config.toml
n_layer = 15
d_model = 128
n_head = 4
n_kv_head = 2
head_dim = 32
d_mlp = 320
vocab_size = 4096
activation = "swiglu"
norm = "rmsnorm"
norm_place = "pre"
norm_eps = 1e-05
positions = "rope"
rope_base = 10000.0
rope_fraction = 0.25
qk_norm = true
attn_scale = 0.177
bias = "none"
tie_embeddings = false
parallel_block = false
init = "normal"
init_std_qkv = 0.052
init_std_o = 0.0
init_std_up = 0.052
init_std_down = 0.0
optimizer = "adamw"
lr = 0.00442
beta1 = 0.9
beta2 = 0.98
weight_decay = 0.049
lr_head = 0.00954
warmup_steps = 209
schedule = "wsd"
decay_fraction = 0.87
decay_shape = "linear"
final_lr_fraction = 0.0
batch_tokens = 32768
seq_len = 256
doc_mask = true
train_tokens = 216400000
steps = 6605
dataset = "wikipedia_en"
Each number is 128 + 24 x the weight over its row's rms, rounded and kept within 0 to 255. Layers, rows and columns count from 0. The size above them is the row's rms in percent of the matrix's.

# layer 7 MLP down (transposed), 320x128, rms 0.158, rows 24-32, columns 0-127
size [ 99 107 101  99 101  94 108 101 105]
[[149 154 119 132 180 135 115 165  99 129 126 115 125 117 114 168 175 142  74 103 140 130 136 149 112 156 119 110 104 130 137 106 105 116 139 155 138  87 133 169 119 123 124 105 135 123 132  74 161 192 124 125 124  80 184 151 132 102 131 161 117 103 124  94  90  90  95 124 122 130 109 124  77 130 113 105  94 133 105 116 149 149 166 115 100 147 105 168 178 123 107 139 129 123 105 142 152 120 107 125 125  91 153  92 146  99 144 115 130 150 160 119 136  95 107 139 142 146 126 114 138 118 103 148 154 161 140 118]
 [164 126 105 129 127 107 127 136 141 119  97 118 108 128  84 154 137  98 137 130 120 111  73 114 136 137 127 163 164 134  70 159 145 139 129 167  72 159 155 147  98  86 140 128 157 111 148 113 130 160 109 108 112 124  99 108 131  97  95 132 125  99 146 152 145 117 136 188 118 157 141 117 168  92 129 130 124  92 116 133 147 109 169 126 117  91 116 106 172 114 136 163 104 163 118 110 130 149 101 139 150 141 125 170 125  98 109 121 106 147 163 132 121 123 122 114 145  95 151 122 158 125 107  92 178 124 111 168]
 [118 134 108 131 154 134 108 162 179 141 141 101 152 124 118 121 141 138  97  87 112 133 118 136 115 119 152 122 176 139 118  82 125 162 132 132 128 109 138 159 137 106 139 115 132  56 164 145 129 150 150 108 133  99 126 153 101 174 169 157 130 145 132 102 181 109 168 157 107 139 149 148 105 128 165 130  83 166 153 113 157 127 134 140 103 174 145 131 189 120  90 120 144 112 118 167  87 126 119 102 136 111 127 143 159  97 113  84 139 134 103 131 140 110 124 159 126 137 114 131 125 109 143 158 100 162 109 130]
 [135 136 138 150 142 131  90 156 151 117 136 120 135 118 143  98 115 144  98  85 133 114 137 125 124 158 144 121 139 152 109 130 136 138 106 101 158 126  81 108 123 107 142 126 128 149 152 142 139 139 195 112 140 118 155 137 143 150 180 110 114 121 115 150  94 140 176 127 137  90 128 137 139 114 105 139 116  93  86 154 116  95 142 104 148 154 100 143 108 127  74 134 151 118 123 106 122 131  94 107 170 133 129 122 140 114 149  86 203 132 120 136 123 177 160 139 143 103 106 168 133 136 113 142 114 155  58  83]
 [ 70 135 103 147  97 140 122 138 168 158 107 141  91 150 116 169 118 115 151 110 134 153 133 115 170 115 123  94 157 151 136 171 103 104 151 119  89 106 155 127 138 116 147  85 140 114 152 103 134 140 118 161  69 146 148  95  97 131 158 168 133 129 172  94 101 119 130 169 123  95  95 115 160 170 134 133 120 134 189 138 123 132 124 172 140 160 139  93 154 111 149 109 148 125 133 122 138 119 138 164 140 179 127 154 111 114 102 153 114 126 152 129 118 120 139 121 116  93 122 135 162 123 122 116 138  94 102 115]
 [118 156 170 133 103 129 132 112 117 135 114 131  66 146 139 136 120 119 107 145 114 141 111 101 108  89  64 153 125 135 120 102  83 148 145 144 108 123 108 159 181 149 149 111 165  99 116 101 134 133 136 159 160 152 114 145 149 110 127 136 158 128 168 146 110 129 157 137 142  98 171 134 142 144 174 113 152 136 180 141 130 134 165 117  75 113 143 130 135 132  90 128  72  80 106  95 129 117 118 114 173 169 135 133 134 123 137 158 133 157  98 134 103 132 113 122 102 126 111 114 138  99 141 118 133 175 107 107]
 [136 118 107 115 136 141 163 183 128  94 118  92 116 143  78 137 119 158  82 108 162 139 122 140 110 114 157 127 154 166 151 121  99 102 142 124 151 131 132 134  99 116 141 129 184 150 140 103 109 161 167 103  55 114 163 146 168 130 100 114 136 127 150 113  81 111 115  99 121 115 134 102 104 101 144 105 110 119 139 136 135  86 162 180 138 164 116 116 146 151 182 125  95 141 130 132 123 158 105 150 150 133 138 165 142 139 150 165 130 167 126 145 138 126 135 123 134 130 106 132 143 105 100 165 119 159 133 115]
 [ 96 107 152 156 116 129 154 106 168 122 118 127 158 123  80 116  84  82 148 132 114 135 135 124  95 111 134 102 157 142 137 155 145  99 168 107 102 161 118 149 105 144 148 143 149 115 141 111 144 145 125  97  87 109 101 113  55  71 138  99 122 150 136 149 148  95 102 111 140 101 123 100 145 101 140 150 144 147 145 129 111 163 150 144 102 143 187 135 135 134 142 123  90 108 144 139 180 151 113 156 163 134 139 115 153 128 118 117 109 113 116 166 115 106 111 127 134 152 137 155 129 155  97 109 127  76 144 152]
 [122 170 122 147 119 125 172  92 110 159 128 136 115 189 162 136 103 130 129  96 131 179 120 122 158 142 144 127 148 112 123 114 116 131 101 152 159 141 120 128 168 106 141 109 152 164 105 113  90 112 161 116 110 122  75 111 140 153 188 141 128 153 119 125 107 139 133 144 163 121 139 113 141 104  88 153 103 116  97 129 123 135 111 112 161 136 124 113 122 153 131 149 135 162 150  99 123 131  80 140 109 153 127 138 106 219  92 111 144 119 133 121 143 139 135 137 129 122 162 138 122 119 109 131 180  77 108 109]]
# layer 7 MLP gate, 320x128, rms 0.177, rows 25-32, columns 0-127
size [105  95 104 105  91 113 104 101]
[[109 182 104 136 149 178 123 130 134 141 127 134 123 167 130 106 127 124 156 116 123 121 160 135  88 152 147 172 137 127  95 117 117 152 141 102 117 105 115 178 112 126 134 132  87  89 112 136 178 125 144 133 154 139 160 107 130 127 109 114 118 131  71 116 145 124 195 119 126 126 131  75 119  93 126 121 110 129 110 135 160 125 117 120  72  90 164 153 123 145 118 122  94 135 129  95 123 114 126 129 160 144 137 188 161  80 136 114 123 115 102 168 104 170 143 152 127 108 133  96 140 101 136 125 148 121 100 100]
 [130 115 135 161 107 180 117 154 161 146 103 114 165 151 121 136 157 131 106 116 123  95 134 116 139 123 110 134 134 136 163 103 106 117 130 136  89 112 115 155 132  69 135 135 103  93 170 127 172 135 111 102 132  92 137 143 110 174 130  98  67 162 150  94 173 107 120 124 102 162 167 135 126 121 101  85  97  98 142 137 165 115 125  90  87 178 164 150 157 172 136 143 137 135  94 158 153 135 150 107 112  97 137 142 140 123 117 128 128 138  93 140 110 137 150 149 144 147 132 130 112 123 111 157 113 126 116 148]
 [155 117 122 125 176 123 124 118 125 117 104 110 140 137 102  95 153 153 126 189 118 132 117 161 159 148 136 118 138  99 161 124  91 142 123  58 162 151  87 123  93 131  86 125 119 158 142 103 165 147 113 113 141 109 173 106 101 185 157 150  99 119 110 102 117 115 133 113 157  96  82 114 125  94 117 137 125 127 130 121 135 127 130 104 143 126 172 144 151 118 128 156  94 149 158 120 122 171 131 111 153 104 150 145 103 174 154 106 151 120 119 127 112 121 117 120 116 103 136 129 162 158 144 112 138 136  89  73]
 [133 138 132  91 162 114 108 178  96 109 163  96 120 186 114 135 128 166 104 180 117 134 102 107  97 148 121 135 110 153 124 110 120 143 154 163  98 127 107 124  95 158 107 123 117  86 121 154 154 158 141 158 160  77  95 115 133 123 120  80 142 119  94 137 111 112 141 120 107 157  91 104 147 115 151 105 118 111 128 153 117  87 118 105 109 150 134 153 144 103 143 131 137 129 127 127  87 122 138 107 127  82 151 116 187 159 117  95 122 157 135 100 102 119 118  98 186 125 124 142 122 139 142 139 110 130 108 167]
 [142 122 113 120 122 112 105 157 139 122 166 119 116 130 107 122 174 138 103 120 186 147 171 185 101 119 135 173  76 100 141 160 130 135 142  92 125 133 100 165 107 115 115 164 130 155 143 114 185 107  95 122 152 127 147 109 117 133 131  88  86 146 112 121 184 124 125 136 132 127 143 138 118 148 129 128 106 141  68 140 145 125 145 148 124 168 134 136 148 144 120 149 152 123 104 161 145 125 149 140 112  98  98 159 121 154 111 111 125  90 127 131 113 114 125 153 101 156  64 119 105  94 145 120 125 121 130  78]
 [115 163 131  71 145 175 131 144 111 147 152 158 107 145  71 103 185 126 128 166 105 154 149 171 126 160 141 109 125 132 118 126 115 172 178 178 129  97 112 130 109 114 107 161 141 126 149 120 138  98 155 135 154 121 116 139 178  87  85 123  94 131 137 105  92 146 150 134 125 153 149 115 114 108 135 132 110 134 104 159 143 112  81 164 146 175 119 139 153 106 162  90 121 151 168 106 137 103 136 105 113 153 137 123 114 110 140 121  95 131 120 113 148 150 149 141 142 150 142 110 147 126 122 120 139 128 157 109]
 [121 169 117  81 153 141 125 118 179 118 120 147 155 144 138 118 132 155 132 133 122 139 116 129 156 144 139 109 102 120 144 125 125  81 149  76 148 104 152 161 177 116 159 119 113 140 144 138 142 110  88 113 139 146 126 112 160 135 114 143 125 127  97 120 118 144 117 136 108 145 105 159 121 112 168 126 112 132 127 162 199 123 101 115 113 144 101 170 146 128  95  84 104 159 106 126  50 116 100  93 131 111 131 162 125 105 151 142 125 141 116  98 146 125 128 123 113  88 171 115 167 131 118 114  99 160 102  83]
 [117 111 129 115 116 136 139 160 157 111 139 124 206 109 137 119  80 104 134 146 127  97 136 121 118  77 117 152 145 108 132 114 105 169 166 102  65 129 128 111 125 151 160 110 145  82 130 101 158 175 114 130 132 129 147 151 162 141 121  96 118 147 114 131 121 107 112 123 104 155 119 154 132 174  99  82 135 111 172 153 128 119 106 102  89 127 117 134 147 111 172 106 104 144  98 153 133 149 121  77 146 133 151  97 150 126 104 140 111 153 115 149  94 114 120 120 142  89 132  93 146 143 124 110 129 155 166 125]]
# layer 7 MLP up, 320x128, rms 0.16, rows 25-32, columns 0-127
size [106  98 100 100  97 107 101 105]
[[146 139 107 134 160 121 114 118 113 151 145 107 122 154 125  96  99 102  72 111 139 121 107 123 113 168 143 135 128  96 154 143 126 141 105 165 134 127 167 111 120 164 140 118 190 157 163 114 136 160 108 158 117 120 120 134 162 159 157 113 131 142 142 116  83 150  98 133 140 139 108  75 143 108 124  99 134 148 162 138 144 137 124 154 155  98  82 120 167 157 119 152 141 127 137 161 117 181 132 111 152 107 126 152 152 182 108  89 137 119 139 114 127 114 110  78 121 126 165 167 141  93 103 153 107 133 168 142]
 [134 136 121 164 183 123 106  83 101 150 108 149 111  87 146  97 150  99 120 143 126 151 157 152 121 114  84  93 137 133 123 182 138 110 119 107 118 150 160 160 123 124 119  81 150 179 110 129 113 142 112 117 140 156 155 112 154 109 107 150 160 121 137 162 103 145 108  77 140 130 123 117 154 161 130 129 138 142 102 150  94 134 128 142 104 101 132 139 165  80 119 125 135 141 152 104  75 122  89 128 136 165 149 128 148 139  96 180  95 142 105 177 120 140 119 109 120 110 119 135 119 159 111 131 120 145 169 112]
 [105  86 137 108 136 114  65 118 178 138 125 164 118  66 162 142  84 144  81 107 105 119 111 109 146 133  95 108 145 118 140  70 156 123 115 123 134 120  95  91 101 112 160 139 116 136 137 138 111 143 126  84  86 137  85 103 133  81 107 136  97 126 154 135 131 157  98 106 192 135 130 158 149 131 110 123 136 151 109 122 130 146  86  92 120  96 120 138 145 162 155 135 102 138 116 124 154 145 141  88 135  99 110 123 119 153 153 151 123  97 134 109 128 117 133 124 130 118 154 152 124 130 150 147  95 121 125 100]
 [101 115 115 134  88 145  83 168 160 100 145 143 150 155 114 138 109 139 100 182  83 106 119 144 125 103 125 120 167 134  93 148 153 130 153 133 139 114 119 118 133 111 149 107 135 107 165 160 131  67 160 106 144 111 135  97  96 157 112  90 113 117 149 113 134 118 176 130 128 119 128 123 122 154 150 113  78 134 105 121 153 117  69 158 155 138 129 110  98 117 135 133 121 144 111 103 118 152 177 140 123 103 138  72 139  96 124 155 111 138 108 158 125  97 122 102 146 112 163 144 156 114 120 173 101 154 124 160]
 [106 134 145 105 162 153  87 122  94 132 109 115 100 149 150 123 139 150 163 126 101 138  96 160 114 151 108 148 137 136 128 139 113  97 106 102  91 189  65 122 150 123 119 132 126 128 147 151 119 171 175 125 133 145 166  86  99  68 123 122 123 109 118  83 162 183 117 106 119  76  98 114 130 141 133 122  98 108 151 120 151 109 141 109 135 154 116 123 134 140 144 142 119 133 108 171 119  98 132 133 131 133 160 123 118  77 108 123 182  96 125  97 119 133 136 139 163 107 123 141 162  95 142 132 116 138 119 134]
 [ 94 100 158  98 131 121 130 131  99 138 139 154 135 125 133 135 108 149 104 137 126 123 114 109 111 111  67 110 135 159 150 160 120 119 158  85 123 140 129 133 149 118 191  89  77 112 124 111 159 146 108 107 115 156  93  86 140 134 128  87 130 102 157 156 137 151 116 109 146 109 109 129 111 121  92 129 149 160 138 174 171 133 159 115 159 126  99  96 152  99 148 130 114  83 129 147 112 142  98 121 117 120 133  78 159 170  99  80 129 122 125 105  96 130 124 146 104 162 186 162 126 120 137 128 130 140 120 117]
 [158 133 148 107 106 134 133 158 141  65 169 126 150 181 139 112 144 119 106 123 104 131 133 133 122 158 129 133 180 115 120 167 112 137 138 153  97 158 126 125 141 103 122 155 137 113 127 110 141 164 134 101 131 154 104 119 118  93 112 101 150 126 125 157 152  89 121 128  89  91 127 119  96 137 152 117 159 103 178 123 126 122 149 100 125 134 170 131 117 141 109 145 102 117 141 102 121 142  93 153 151 152 186 130 125 116 149 117 138 154  88 170 109 139 109 121 180 169 129 112 152 168  97 118 135 132 179 177]
 [131  92 107 109  77 112 129 118 159 126  93 131 177 109 101 123 158 120 109  88 175 116 125 130 150 104 143 158 120 111 136 110 137 117 134  81 136 181 181 125 109 169 175 154 165 108 132 148 177 117 114 132  98 112 127 123 121  72 127  88 108 130 116 150 130 127 112 123 152  86 168  94 109 136 122 134  99 124 133 112 128 122 156 134 148 152 144 120 122 105 154 121 134 102 107 142 146 150 140  93 168 133 162 168 114 179 110 128 140 116  89 145 116 115 161 107 124 135 134 160 152 146 166 134 116 145 122 151]]